{
  "num_hidden_layers": 9,
  "hidden_size": 96,
  "hidden_act": "geglu",
  "norm_place": "peri",
  "rope_fraction": 1.0,
  "qk_norm": false,
  "parallel_block": false,
  "extras": ["capped logits"],
  "beta1": 0.95,
  "beta2": 0.99,
  "lr_head": 0.0167,
  "decay_shape": "linear",
  "train_tokens": 112700000,
  "max_steps": 3507
}
Each number is 128 + 32 x the weight over the matrix's rms, rounded and kept within 0 to 255. Layers, rows and columns count from 0. Numbers have three digits each.

# up: layer 2 MLP up, 256x96, rms 0.196, rows 106-151, columns 0-95
# down: layer 2 MLP down (transposed), 256x96, rms 0.178, rows 106-151, columns 0-95
# gate: layer 2 MLP gate, 256x96, rms 0.198, rows 107-152, columns 0-95
up106:171090157109154118220098091133110159160086128096131148108050169224085139130108164129123160110200171129109187102144129149158077165101160114170122165124105183068176078105060210193133159088106151188079090215149135153088168077154145139093139128136068143095119156153092168112078200093137091176
down106:143155104152135127098162130123160077099146163138143089177159120058177128147155099152143071159112108142132099154098141112101178101203108117083133112145123112160121140142129094084136138154142111087153137100151144077147136188112154117162153144082171155142114118098130082169146097114090137103
gate107:145113136096114097134118132163094132183167162159128163122141091140186128128147127168083107152149138083124091108131192136105144140148103160100060107157174134085105105077137122059108113133106129098105153183127119146104074092079111104167148128111091149098070120136148160095156161158111174101
up107:135131155128146177148144114117130149110138154138152168113149147102104132078116102172032120084177164128101075143164108097160120108147159149171077154118111098114100113116156201112128143088059088121146098188125085179141112146174110190109139133102137088109118189181145080141219125121097160150
down107:146091097121129117139134136104120088083125145157098125135121129148112131151142164107192142168090101129126122121107111132121162177118117106130130099116109150096188113118120028127128114140149106125111160109128108068107114090073165069152109144139121167155114094087102114128054143134123107118
gate108:132101127122077071141197147092112108124162146062117194169093105171092139174072070154071051128137126127163147136123139108131130096087143169132131110143097113147135143133111178146107194139106139093166141191125140116139152190085129104129118135111136205070127108181120160092129146146132098152
up108:130138146148114134141085109097142112135099181147120118151129128157083118144095144151096060172142119080121138147118081097211158114154122174149047131123064151088109171183084105144137143141076123159147109154092131108137096132104121129123118090087088194130141047127098187083153132139115131253
down108:152145156111110151107090108159131150099117153195141128094095137096177161133142117133150160133104119174126153115108166112110142129114180083112112148143174131120123073067145131122190122116175110085149192116159080101156135104104107100133138154098103044094152183142153031160131125149143139102
gate109:103115147127068117084174180127150089099156148108104166126111154170131126148156095105143177194114123099132084157090172077160118113153087097111093197198123178112133209116179139098137111069177114119151144145118118118127129128128148097087125105143184117119156131190089148120107128124096121146
up109:108162096085165150152147171138108141124094163099148131130108120128179104123087153088115068155089106097136159181187124145114062136125164123162105165172119160133146135125127134113154139184083154104158186130102132105113084145136145164132194131100181112115152166065146089158147140129153150150
down109:122118139150098100086127098098138119164133126160125143158107184136137128086139121099168144159168180096090075208100089148144134137151066135099122101157070158108170237099153123101162081042153145094091169170118143132126142107130121151090118136124151042136100109178112165110110125171141150134
gate110:159104075065172116176079168114074164149152154153114156108089161114149128112121095072182108132126096150129174131144091144101089117032132192167122164193104137148106137096165127125140147152158134066141097120110101094056037161124171119112138118080106070096104078105189085190123104142130085106
up110:157114163101181131121093136075087068099096120140115135111105206100126094098130211076121097105120198131051093112121134107122112177158138132113126078158141108136128116177097223087147155129099152207116153090169120109131164158164162112117123121153081143177195107123147127188144185084115125098
down110:124099114099128156152115224108046116171217142167108117105120144074113102147139078116157182109153099183163114108157121176133137116130165165138082125073099123138081153066129130163148082104195127097130094075116084090134129094125174165123071153106136098124145066086148097147107134142108090091
gate111:088110106125117136180082117146131122068125147168121143157100128151058111143169178140118059141123066122086067137125108138193071122063151165100056137186199182121135163151137153096114178149126134117188108160125091134138118082133141066148177113114127107145084135108109064148131142076139191096
up111:108160127095072138205106136124156114149091137164153165156043120146129107150074142111139051104098178109087077121152141084121103135132104138150172164102197169084197140121091205162109138140093153098153157106133143130114119158121134106117176142172120145129116186145175090115162100134116097117
down111:178162145164125130105159142117116105178118154157090094161165167167168115104129116129122172116160146141176199113089085114080057096154114110147088109104021051138113130102123096103132101082104185106118153227126098078130099143158088167155117140129133115073121081160082176146128129138141083124
gate112:156105096150115160119057103164151161060135136124090174137085112109128113118141149155128143155162174128085107106072101152112109187113105091124130131126096158141114155198106121090171182135149147223105149171135144157128140122176116086133107112110102122143166106103060163119115149148078110138
up112:131136130106087134094180060137105104106150106187134145109135138166162135131193109143044105157185130123140115113130165139096101120161180138146109145129167107087085131122148108121145102091138115101143088136129068128141143114121111174108147152076135113145113167063063119036139137180107162133
down112:124090185104109139160136131131097134169123127106163116134156151105102129161097091125191133063126130175162115109104093156209178114095096085106164075181141088168151107146128143103146126175153132074161118153155195154122126152191081120110093095170135159099129108158202132082129132136126150096
gate113:145124103099113144128102140148159119088123131145145152164088098137155141123119099156130120150135109121126095127146133160117128115174113118144072175148129142142162096096107180105225127080137098121166107112095106080132140114072146114159129140147093158147103127152131132090097122218120129182
up113:125121140108078100106154124135212129089162167133144138125136126155170072109031126074186056142080165128198126109139135155131116080112113124113093083142145132139110066090061126137171126126232160174181137056082095175107188157065164124122088169154106111080213166102100089099083106099064114174
down113:104133098133169155142136153149070136171099122111110104106099164076095170151214147176104167108161083131078160184112140102140136150106141152139157164141133133143121163149170125114055146148065132099106123162182170102186088138175108176118162101130137108163111101153150181126142152114155133103
gate114:135094086139122131181129140091070063161168106136150136105114068163165131134171084172056099118118155107156156121140202050092113100113103151135153158078119216059140109069175146161108088142141121180234190148170089110139194156108200127137140090088041094090114111122111082136191060099110085154
up114:115100107127144159152145117090152089101106115118127136141158118124172112151131126126122153135101143097113149060115153091100109111111154163140116124095150149088178055087139126097182073134127149153178140112179113058136170136160122152113132082084140105087124127134137104139174149153120175095
down114:120173141112104097101080152164167189102128121134143104141119180126092148122118168132183131112099141155122083183136118141143132163144179098120102083154093106207085182165087137129120137109118134097056097112111170169134076083126087105105108163160183125158142129147127193087078136134123132140
gate115:174138121079154129090111157122179121148147138165113187103145141128066115087138121147096178107161107059129108178086087091171118104104082108071102136106107088181125174191144138152161124146130147169123046103122138095148138128160077103141109119166051160130164098047102150146140156119145156193
up115:110149168130132136088143110174151155126144112082131081074144161184104086146089104137096157136109100106121136133124123121166085097081080128105121139136104111160130109074163069118119092103131117127124118075137172106186098126089066073153138179195124132146137178137120212129129184114103164064
down115:121098108176110107085145125144082104137143122157119090103090127145164157077082134149166125171097161171109151102114095082080094138131185171067127118146152098094159165117089175097188132111101124158105170128125110149167087103171114146102116137084152163183164139105126073186152130069128143172
gate116:095092116125145087189128124147155130099098176065151084113128128167111153119134108081124105125090149145089188125091170063107169121100136092090147095140136085113172118157138122119125103136124173102116106106112139123095142161081080073133104126165118116126114140133104111086177098117063086173
up116:174166139087093114120131124101079070115116093126071156123099142150121089109142167081164116117133145086115143096116105160141087164112123167160151138095117186138145119155139125150111114138129158103143118169131121160130191142177172087165143123168128175123109186103077120128108153131148061051
down116:074129098155149129082126122119143163164096187087132082074153077114114168178128096164123129103153141192104122128105144104072160115143151112082166119156137061112140108164127122090149090071126121148125131117121138095117113156098085156150141096103078176126135114121159121098105136112104146217
gate117:176151131094061123131187128103113130125162164174152160170167133111125135132151143086126169182093133179150143075092109079139147140166172076134147105114158146139121117156128146087132153139149183092174148131134144121117107103146164151155163168088132135110146155117124110062164133188139135139
up117:086147113094105125128175133116134127080195137137193127149146138133145159117135126104192162119085110096159135099115125056095129115159146140108141128150123137166152190121121168108176149084142128119125153102127171057149100144131136160153165163180138107139099129111132103084143147148115111149
down117:142085158131109147127107143154121138129098076094109125128114104096145178143131120146095056115127119157097119123102147207158105105128073108126096111131114183143080102086113076178131138173128105132134114164097086161126148143127152111115124030144113124103130129164130199206134142134143142131
gate118:118129159114106118125111137148168106117149168110118120139129111150139179153116098163117112124112149152138157110108142118164118090127113125118054108137118116129106123107156143112129147124113086121153152147155131102152136102113089084141104080137110142117131125155146107102096131131105164102
up118:207175142147183160177099075125065110136140108233099091158063138013107140153116073176123093101155159122119120182103106202166117049080162121167127137160106093064116114174092061106145171119040093133127095187173096172160155130156221109140150132085134172093091115130113063072144085163123058093
down118:091108100107114113092147176138172166149121132069169160079160141186138122091137139079132160164102096134128135104137138095100116174164115122133120106092138137164144130135151189136151083163200120145110153079071142101133117122070054168108111126144098107188158141117161168140121152098134171151
gate119:119163162116157144101144102143126116143072107109133139130136158136099080155156119216138101149167127124044160100127154154118147119167135123125103126119166157155151162155218063140131115182127112071118145156171176134192132190120096135143153058141179152151132144155096143151104160136114168072
up119:060051110097117159159081131067152108100151106145180200178121168125187113111131122145156109124103150135160154107136068132126134135125156124147077140141144069085134097114125081116124120076154102136164155091089142171193143127119180216152186103155170104099111196080138111138126054078077119155
down119:142208084197121121079149103144122122102111139134106099085138098150076152172136118155125154177132125136128110145196140138146091135123094080103164133098148134116092119158116161161141139134116133104114122173143084036074133145144079132154123111132080166137163072141120082118095173125153132109
gate120:124114129100110182149150180093118124102106120145124132111091169124107157073093162170115082095112197138145159154148114196131134128049152125072128140152129164084120118133178170125181108164143145118097095154137075120132085167137121102101106123105096104141148161138113166156062139087182076091
up120:134079174113174154193080133110155130155149077133106175142130134165181117093175163060083134155087136160167120133119089157163119100144138125109145110165172129121098127125070181138156088107134147138095111179098054105171153122131170130137134124121090112134123165117142125129060165116119152126
down120:082095100074126105096124169163078160147062115081180090067092159141129150149085142174118142068186043074128115121140117148108182149126136070083142123113113175100113165169149111114090068136158089097123131142108117101073090111110126115162097124099105111149077100091077085094138122128095165155
gate121:144106123175115131144103129069123099108087166103052080111106097173127160109173130172152092153092172177179153188162095154167128136138135116100135181129133141091157143140152165169102152168109174096094151130092114115139148163184208141124066100125137065166142121084122138086146051111117144149
up121:119100145111109088144144205156145171157165141128108066145142145107119151175058085140168115112162100126138076102146028120147134120121083162124168098066153134129134163134160074095091114127154153060110157122080121141144137149136163184143161121174058137151131065124129089137140145130125180077
down121:162091101103184147131141073085142115067119143120123172048136097142127140141138108214070120129151201065068116120108159138178172170111134100147135136150115151069116131130153141086123183091127082180103142153129070084178147113114108144117153159184157085075175163149140151158113122137144088092
gate122:124104140148129131101151131164146122101136141145141166103153178122104162123154145189115122082150147119111145110122091110142155101122061097107100122093130152105120122103151131126155181121128115144141101127112108068123120158135150094134094096173061082105173113183108105177164152117090174156
up122:065118026135034126162166094101175109086183119127147192174104001197157123154125128142185129096074094132135112148195133153129098118102043179158107148098120161181101118153163144019117101113130152115141118101129126129157111124134192145137133142100214180066093137075181103048115149148164091136
down122:146145200102203094089103128152103123161097106142117103068137223072090122114125094137102095131141137131114160115081098089154172139151157078091135127162137113089136121123115149176157115121132119147113140133102153128118121127111072110146120104148046105165162145181081122164149113138100155124
gate123:121122098097116088103116147130104166168112140092117101107084125134151159122083156122183132177093158124151119118129156164116053112090133101119127153114166255034086141173123096124153143157099157083092166107090131083093086129171144132117097098118120125116061085063154125156075114114152146116
up123:116091139164089101154133100164088126075163107131126165112128102108096101127128132116116149160178165136110117109137124078179131148160118130154139170098156177166090105135126090144130132091101110091127156114149148184074077121146142072148127135151168122122091109103154135064144138134149142172
down123:124131198133120095098101125100106133160112121093104118136086115166130157106120150103167193158034116149124106120145175132062119089101088148058155110163120138137143092139134159101095108126114151164129168143147131061107128123116184186173112141080101169158114141077123094173087150120168104130
gate124:102126133117131112169026112151109128095127104133165120106104162117124165193154137054137177083127153128052134058109129114191119070158084121136155131039112149142189188135146159133058167081105119141095114124103133118179159123166128137137138107116162190085041147147085134084159181144116127133
up124:129154134188142119095132105128118171166148116113150155131105085110104132058121116136123111093124082145182103129106123202136113158130115112143127139075092152115174094079169124132164131052104116148131128140119138154128096123111148150102128115107145137179132076087117160110159142052154152131
down124:100116139076113122167056158093094128090103128129142082084147141121151129175135154112141189108142160113096133150133159091139147048133084167136191138095085120112196198105138121138041145157106140156097102145112098148142181099170174113126184164108202160110092129163114183124128084100146114133
gate125:115083150106171080144152216132167137110105101115189174176143126147189123135092095177179114131166152195158117116170039135094082172133111094107119121099129069125125131087121164072079153100151126118172138109113077098125131163214059157150108153194110166120192140085134130121115132212149114146
up125:180150169115113087096178195139109073091080101148166064123154106175110114133147105133176114146147068185098167072112130118147093121129082073118109116148143141131096153115213143110112107103122108133091100120066158107149180137100102163116171104131115157111159107117137137148078189187100204151
down125:122120094177146168143119071112124111123157177124096133103111164114135096146148126063098191141131127082166078092169190113127213126174168150152158144137127131125169104151152089200143092175103137123102156133133129095109102104084143058135137108120151129122111142168105105124159143082120102092
gate126:073119088124089140115122117167096144132133081153105118118121073117140124065100121127034123108113143197188111164178179094131105117137110143131118137086122070180136109144169134140133090054120112128122152057124164151145089123146167086109083134190140133087158104138158135049121128118121098090
up126:134117161101054161112130125049156154090105097103143110121094112142091079072160146057127182117158112125122095154160147074141134074105084144204153183107194092147155140073113087123080093155137122166154152044136136104115131112135098144108105097158163140150113095138143126114132142182137133147
down126:093056080201074171173131166112156167181131201095122113092106103154089112177134078191117182129143117135172188109124079128133087067142109131122181174166093098111173091117134190131107153145140103189109158124151095113169100023157177120133127130174135153147136094122126160167153129089136155139
gate127:200163197108130115099176143129116112111083078136157100142137081134145129137172068119082120053155152140136068149112148090096153136154120083127133145132159115137100106125197123107151194130104133124139160134153121161127136124140140086144136159119188131121150171122128229080139148159112165129
up127:116161112031072121078163179247103120106198175096118138154118046168209156156135161091133099089128102151123196115131154152134063059158110105140136064111150093147151255151113127149103087146121097138166149082114164106137145201065133122127149085138108164100125079117166098165094089101127145124
down127:127099108154169098186128114069127108113063118171146121090106147122096111103121064152105133147159133148106082124137108085135183172143164138139154171191139116086122088109167103112163152126132145176118095173147109162100159065158111100115116179106154119134154182123108173083144166155153108116
gate128:091161174114173119078142102142134107148101057116083049144137091214116185103182112148178161099089132116115131128118145180153088153106181139109140089125123074109115141095092143102130149111127147070146154180137165175081129145155107131145129148124070082148119122127154156153124160153141162098
up128:148127141132139134108145103102105147149153137152117168167097191137081139140050122150126079133141069138080127125128137197133083200113112143138135127112095106107064085120136134145123149116176148117110085130106154128115162168081089110109124151168127154129194103116143122074127182164170185148
down128:115130132114135151142158099111069172106134124050096142088126138101212099147164153096069150172164193122126098149113092133120114109106147112084088109137106131141135191147120078113044160098131170116144174152128132100121132068184129128172136160101100148125107135097133151078118095110104093104
gate129:118090165104079134134190178190161115134207094178145063102171192116110128165173099074100158151128110133115074123117109083144123098093153128130106138156095121105150094149155119178142112066117122156097045089116138099095140097191107131138116101148142149101167174076132221071173068216128166224
up129:053127156162108161118161109108126115060137070165131070075126137141087104106127138166143171115117068159195065192134086097111137066102125091154099143155159067097138101139139075127139182037192028145197110119164150120122166078146162165179117113138138125147175141112113119159152133147047115145
down129:112129119092127093179117219180166173168131165176113086144116090099114111090095098097121091145129134139124143195088099096121080166177196102144132153059093185167132150063094146129122158139152121139125157095120111129184121157111147082113126137127151124121131097122118153159095114080155097116
gate130:070082089161129112172095084106147105128097124113125126118115086129129073085125099123158082097131079096082103116158094149070127118163147130127196084180100097144096083130134121087110169043086110152093179103122150116126155132161117141143137155140157127162146049105098115134171112152132106107
up130:129152110108087088164119162151090087142139139153050124152127156163126138097123105161111103154110176158105150128110173139116091139125108111090118157239190139204092108159144143164093149130157102150177170117100121105088073218132131103148116152198140155071092078073125105142133065118165129124
down130:113090108105108138101164116174186155197132179152111158031192128171090076091129182125178125068142161064147112145134130167120176149099125184122179067103095098217128114139098109159122102156159110121129140119125140134107135153125119150105105114072174144178144139178066000134163125140127095149
gate131:172095102104166070170173163129082158081172105132149155122110132137172104074114115118095121091164100113136119094150093162175138139158090188189085132143072179122118104069093143124176085153124160131139167135166149106125086110102079133158131158142165103135109167111182124192146136098124160127
up131:141115148097127093119153145132099184169114122103123117129124079174142114174149158159107184157117126107076103152157150120165062102163162146094106125109128067099136140102160142094080124113094178129161106101145181137119121105093073104125130142136124103092182066143144151134133118137082178108
down131:090115102134122151133119109148151108131119163103146137161102141091135129104114097146156102090093138103142108192119136102090155147106109093140153159108134125148116105137093109184135133128139115141126142175121121115155154129141176102115123118113132177122125137140105135139130163122148048162
gate132:127217121121158149118134148112139143113100123163123108086132144097057141131196078118025164095100155089118129075085124151119158105124074102160155148131164140109132136134111073129176119127085089127093089115150133103089088113148116138179121117151161161156094106185096158104131151140164129104
up132:082158090106142157152114054157173094172099111089109127150113083120058174119091108159116103130079200108101220097176135165125133093080148158136104171125025129095138124129103081160119147159100125112135127122161156109165158095121141133137091157119139098138129147128135193045179061130150114091
down132:143157168145135113074114160113098168046141135154157119110141158143181104116153116147143182107106113149100078158147093085108114135128123105112160099138108090143120153130150121103155086116107154152112150090143126116089099149119120130115132096136112132142140110110080110203090158146110172125
gate133:134074081163106124135108184159127121115126144102080128141145133175137157131182163132183197160156139134137099087137133113166130126125145140087140173152173118166147082087145103163131134143095092140111120167158109124113130101190103119142164085182037112136146188130096115146110107167094129122
up133:174063152113061120092118161201172143096143138121137114144108150190128138199183150159129141179091122129110115061109152043114124120153099129061115116131131150154099121130149112120096105182087074158122102129123069129098115182158102064106152112155063116171148145131092114137098055134134103126
down133:075129125082158121154171097024116107150165129154153137114116092084123115106090130080111118065148119103125107194157137175172113135121116118168141131085124141108119155129111149119124161092180152111161163094108136109157147080101163145155075151075180115109109093118174129116172142143159160113
gate134:156116135104141102166139140123142146151130082091163169177171085083112114177086176114039104111149182143163178155092147083130113150152137119122125139126145107123070125092142087108149160157087109101120109069100122124142127166165095096149103119118097146130164159174104142073145090200125125117
up134:062173135095051076165104103119167133150098201129169057086129152182136155074119106119087079118090085140167155096101133098153157033145086108177078159170063162133140174114078174136071079173142120101136138176117138148116138096086165184121129106137139103119093066107142124147091127091108086176
down134:116091145111155155089138123151100126084137113142129222126124089074124125166120175115161157126136120125101111136143130132120076196115135137101140089097147124094096101108141102101182137115108112136120122062133083109146132153165047112128102097111109177152153109129139134127170096166093183152
gate135:169108143052122128105119136148094171202110126112119114148095107117135171099175141179129132137143150206101086086068062161154099130153196170135111157108124109141174132124153115108106167126118141126157165068153093112144107077149150121139090161139110118159189191097140159199170072121136136111
up135:154147116085137175152116125160132177162156131195156099141122062089104154106116090177121120088141146138186138123070120170100089138112142159141117147132084081082095119120124078110128198139133136110147160094135141145116159121103138075149110078151149160147120084128094140132107037076118141181
down135:120150073132171142111120123087173093078077093156152130154134155132174085110139123094123143142125120137063153145154177100067173116089153109100091128136193188145141179137110121143163101137138098126160101217111092117164106186094109102102137112136132129131110135172108134094101187147116156068
gate136:142099133124168174123149088159123132110083123106156124143101181215120162107097106109175128164153109093125113146152125127127146067093126135130111134108141158150118186088106090189098178153177130165120105120166117136172115103105199123124100156108154081095149169125131099120114180150098110160
up136:144119116128146120094104124135136144125112125051165141065127118156133129096133183145084151103086089123159151126106108090105149062120161092148145137100145153143152147089147117160130151143155120134111078109123077124140168161089107094125147097129070078116121100133110092154099149101106151173
down136:144149102145098100164134126132134104141143099187140116154113135062116148115129113136114120110120175136101146096116136130118122198133092180079120164149119128126077116175125149150166116156121151086163171147130164142107074095125112114112154136113147155194076162121136211120116085132136115063
gate137:165157102077112183112172115123158134097087173211153152125073165113141164091142129090144163143164146143154104101157134113177162139117157089168079194099140139150158090084125145161111118111058176109067166097113152062152092139115164174139160101149106138080101165129147105100134183177132096127
up137:107118171166127144107132119150165205112061086143162140168175122163133171079139144131136066150130113176191158171144077110130139157116149132094127097136140157091100147120074184092188112086090147168139136205137160167068111124083110134124125200129107161143166121120130119124110122148148084176
down137:106183158124142176096121161108141140227129150098139131150123123151081122158154093120103149112115146148149124127119152146084101108122118094171073056164152152155157136105137104133138167098094179170099022144097175149200090124162168093078167091150124103098142133076178195118165000150171078059
gate138:147164118097093144090164159186124194138150127079090138133133101135134106111106118162058160146123100125130147142139131139060143125107107104177087119115151125108185076118090186092118101114110084124065188177163120114165107173126110128163089112144159122117147072135115163159167115067090141152
up138:120062142162155136134188135164138146163098089099170164099159149098088113136151145131119128123150105125122156086085114146163095124128115111166132147244088139097143166125149087151129066136135105105114048117126151152148145094154078173148136074138112131146148160085143108202102140147136199135
down138:103142171116141168115142103106088125091086132110081096117125093065136139134123166159182121110159116039063069124110173138161140161097076068121121148088124140124135091127186107133082100133113172068123128183148114132142116131041128158120110117110105151104140144159167208098131142121118099152
gate139:204126129126197112174073117159121151076081103115120188076110175124054114148124128129152135110144082078141133113177169163154156123118095095137172077167157115134127163141126140127111115143127095127125122151144111095137114138104122142140176132114090151105139117130146150189096177148125117147
up139:156098120146134144125115107130154141095136115174129141125141111141125105132160117100182111193101104113146137112140153104148165092145171111142122093170157105118120138186125126135175137157094058135164137132113142124150095131094127171138102136141125181072139140106160106106122123158060156204
down139:138131179081076121059071149149185163174141104119102116158173135138189140087165171107122164141178149233106153090135059112162133147121139152103135155099148144134094137135130081160180072082128147133139153078118126099104104117151121141149108056145093142175129130104099052129122167101197110147
gate140:178098113136112091093109152147097112097161149156064148139175132105107133172159093100113132143160172150117112165137116130185104181170157158160085141138133101083147071159145123175137146107111155109106142139133092132097065073092094120156169091103208114113126224107098114099132126121142108168
up140:151144128143223152094160100143119138056145144177122169130160080121151157144158118162083135115121129104109126173062112128143137128143137098180095129147157090146108067173137111120134131120135131124092138131161150133137141091127145112176082087127178114145123128172111132167116108179112150098
down140:136137094095116174157141106133154122155115098111148122096080128140143145099076143164146111139152112143077125066108157152107157065090083106082150137091114109162131128082131159113158135161151059183185119126116148091173183180156163151164103116147079149149124098134166134164132111157106145099
gate141:143123118120175101172076174115032113175137119058086138130114143111143156152085127095128150117182126084121136108147093158104101102073129101099121091150134177052120145100100152168177110089131163106173128142085061069147109079209084082143083191133093177173157102111124133166136145137156161198
up141:157114129079127085112069142160079146108148100162105153139048192179097082120108137184152161168104102089116104106139039173200108107118134125154078175148084099105138126141117146125101081115165147130134112146125113108173155118141137122161127113132150127111087132128144172136121148087113137098
down141:112099162169165171097132136127146160119116143123129110153118122096163166155083131093158158113132123207149150115084132106070112139098074138145208135138131108181099142095156116092137142173127129120122102137183217237144165165082165131109155127115130171118179155122117123135089168101117148180
gate142:178072109123091116141102149123129174206195119179137144129096106097141111175109093058141100122110130133135127113088117126061150111127131151121126160116194147121118124162131125118146078165146159106118072156110129126163123120082149121161093103041118178170069115157136091093084120077210107140
up142:161155087153135173121210143114151120098074128090097124145092152161142204148118185112170151127153152118217035069145124110128131134112122118116129174177123152122126092100116139103157101089137165138109183020197148157138135134093183166122211161164086121121146123166136085088128133091103120076
down142:126038166159130083137163139204151176155218213172149193166150110139098134036116092138115111086136102171123201112125073180119106116137157146119126167095098100169173148124132136176136111168179095134110113149093143062150110148117131129134145152080158123134124146120114137143091093126179106172
gate143:081118132106130124182150174147121130120134142125137099122117065132120104165114091130135152101151091157124155150140077114171139151129194152071128139131157146108165115134129176148102141148159181062176058168096154176148112117166151122183106133107141149098164088139170106145094146103174163097
up143:130155149187215146120161085108096115108105144162159102149159083079147172082131156128082159123142129118145152129106096159132154147160164053122113119142127115102127071096115064148141120122120122113069120152089147151097145141182121101107088135101085121188141116128188178150112108150120193099
down143:135139091079099154139144187141153081170145080090096162147125125107136079162112068182155140103122141186140116129133133184130121133073115160139146118150101114141128148134166127147112107116136130130168089149140076151156084071121159122125095091117178091073135139135112121165125133077157057139
gate144:116149093110091055143106129123161104084163157046090151163098118123130121110097066167128156086124180175139125077166096137146137115153115125147140153113100119150148061097140161120158175124147155150133117161158175114104089084094149128137114169129127127112093166124165127111134092174117152170
up144:125086153125143165078109113111157129131127102149132176177161180114142165167109154184086131133159150144066086090132117109099027166101163089146090149138128142091071110164139118084158101165155104122116161166091148101118096135183161165110171146124106133175140103132124171116192105136157153199
down144:107150144108128068166147103129118114065177126131149145066105093152127100111129119090156139085089147117101186117132139126154220118136081154070174125142171126152131120065132153150093160105114117176167132131170113126123118125097111102137124093131153160102097152149153095145122124145133126080
gate145:155113127153176134121156144133152112193119093153084080157128133094153191114145133164126128162142164110186102127082139137111096078136149130085223074151107149152088140089144119083114117181142148114101094129162138098157138140171104203102075224230100130173133089113121106157148106147161088104
up145:161177141155134083132101178127135140114174163125137170131192128155111091131123042065152125086133090098171114194081137122099174069127044134098167131120193172095180102176118107127093102160130089170157164120172091108189080170098123096090116112102090173131130189064096046162065185160111088102
down145:046100107203143144077073124104100132190106080140103076122111059091232122137136155168126128161143155060082138123122123122177113110102194098104114143138077154110182186152123143144111112151059141110153045210157162137079168105099116179126158207167098057130199135173110120111148104156130165128
gate146:134134164106148185098112096125108094166054125164154150152131159113148138100107131202079107140115122130129163119143137102105063137066096055142114148120119133082098114110192132147075086113167145154141138171164158095158134152147108181111100126186169142151165149124174147102152087039135134100
up146:134127150152074096098129101153078089149103122114175099071099108137115124093131111217098125080143136142163051095107123200182123117142126102107096151131092103120144123146068156111126110105117094141134140166121129153136163113142084090172112166170132177163128171067111038019061076165157170155
down146:050117174136085105145096048116109113183051118181145085117114098094139132044248195111146136080061103121165102121125102119159128180185111063117160158099067169167129187132070166153176210199131119167089148204094176201107178183058173064142131087148131128120151092070105162095110138146175120169
gate147:147114176131104140078118149091121154092139150082103118101149098151172118124098193111150133088115173177174115130108153099097068149133095084100133111163150121120115129107178186169203140131130132072119147112128099063097156198123099111114132119140151174135112141134167164124116134137144129193
up147:091134117182165159163096160136113119115061157128145139140133116109114162086137117173190107158104090100138091130146051128190165105170117099128109147080159110046097123144130091089111138141127130139141130161117108205150093143099071167148078151133160144125088182083104160132127063147153128158
down147:160137150134091141107106140164089131140162166111171109144123128118120095183136134063136119121100160161134100110122196105099120172157139160124125117182113120150117107095132241178138096128143135102151125097134144068113177143144131092101162129097070135151143144134178142145099187149161099139
gate148:149207157123122049095126135093143176130174132106095137162113086106186122045176145094115105160083145105157144170103072093133137189132164138123173096141081157183088117098100119062175146178183071108113067097135137170036103132117110159075079130148154062157159138180118148152121155122141130136
up148:110081094129116129159145124107069096092129089141129097104098143151088109139144124153055115134116108116161107091140148117146120119145113055033121183123131115135147210120109097136105156078065110141141153144135160133146188154075182167127104099094180074189129133108144125102140126133136108182
down148:199198101117155127098113148142115128149167126174134149177064123092122142069119087126126128078141083135141145104126100134098119149121105166187118108090138187170155110173130163126121181169201132109073116074134062107104079134142149106119117072178093142112129058155089178109092109090149139119
gate149:168140122101097183048128181112121091187114123132134106128145150150053098126154051131136065152139114151123159169148119167073128100117101157097107102146109147154142146101101145250094105150070061159160178147149141108155136140092170145152111131123148108090115107116126119171109139136120139152
up149:176204173141166130088173162161121127142164183152180113174141123124121110139125131145157123134140087159096171122171184155082108168100096117108118072116115113094120082158163100136102167160102119146180121162152112115083146098117104115135156146121084134075147140135114153146123108153075113142
down149:107103112076125104123138125131145162125156137113086163091123127089138144126145124123085169156159181101128149083098113107183087121137092103136148137088087091087110124191186126072157159176197195114102120116100140081144088108159109129118115116121142159142114095146061147102199134108166146114
gate150:132143144173167166128160174146153142108117131132134133106229110122118101136128147138069147115100106179144133114132126069089127072091124142111149101133142182143150117087173111148160105135087120102184138134124139141074158100103130108082144100134080137119116074165175122122151153151063148142
up150:131111158132149212144094117100059127179129095119101124127141150144120051085121109147124082091176140161089128119136112131078097153132184177170101099101167147101106096141207195117170188148105110050093114167120078136115115141174158110144152128069104064183063098136156121155092129127118099092
down150:142137094131143011129163098158148114092131161138131120106098125068136172162111112155132161120130099113162141208119156144159149150112065101085148146142073111123164187139090043138057076155120135160158131125100161113147099123110106155121112122159183147117172115130126121136187123136109139165
gate151:119128117144163151132142114064099111036077115141136061120163111152143134100090153118128118104055124085101126096101146140131114143127135151116108093139173090104134036079134150146095187096146134083135124158156152167071129154116168096173112131124146136120140214193189089126121178107168152126
up151:110149075138152136147137146133130145154151133145113097159127158073142072124087113076147143110135153087142136179146127127091094097104107136174107103137144130122156131142118128110157166143085084074097113120085144112108188162089137107130120157148091155117113109139147119132112087132114077158
down151:149143144148147149111111132092129120033084142125153092148103096129094188091116203133126059099087092150134118106130146129112128113164175158080137153157125111124147084108112130173127165124129135162175074126150129157059136147146135161166134094076164106097126160143172107123154168094140172084
gate152:145166103170178162136058102080143108089139086128152136122094110135073195096149058127082136090122147118126116195177169074124136110133136091127152116148088184143104157107122100146192140163179140161121159121145166156110080150135152138146113171122124088117081128117117165109167165128094102113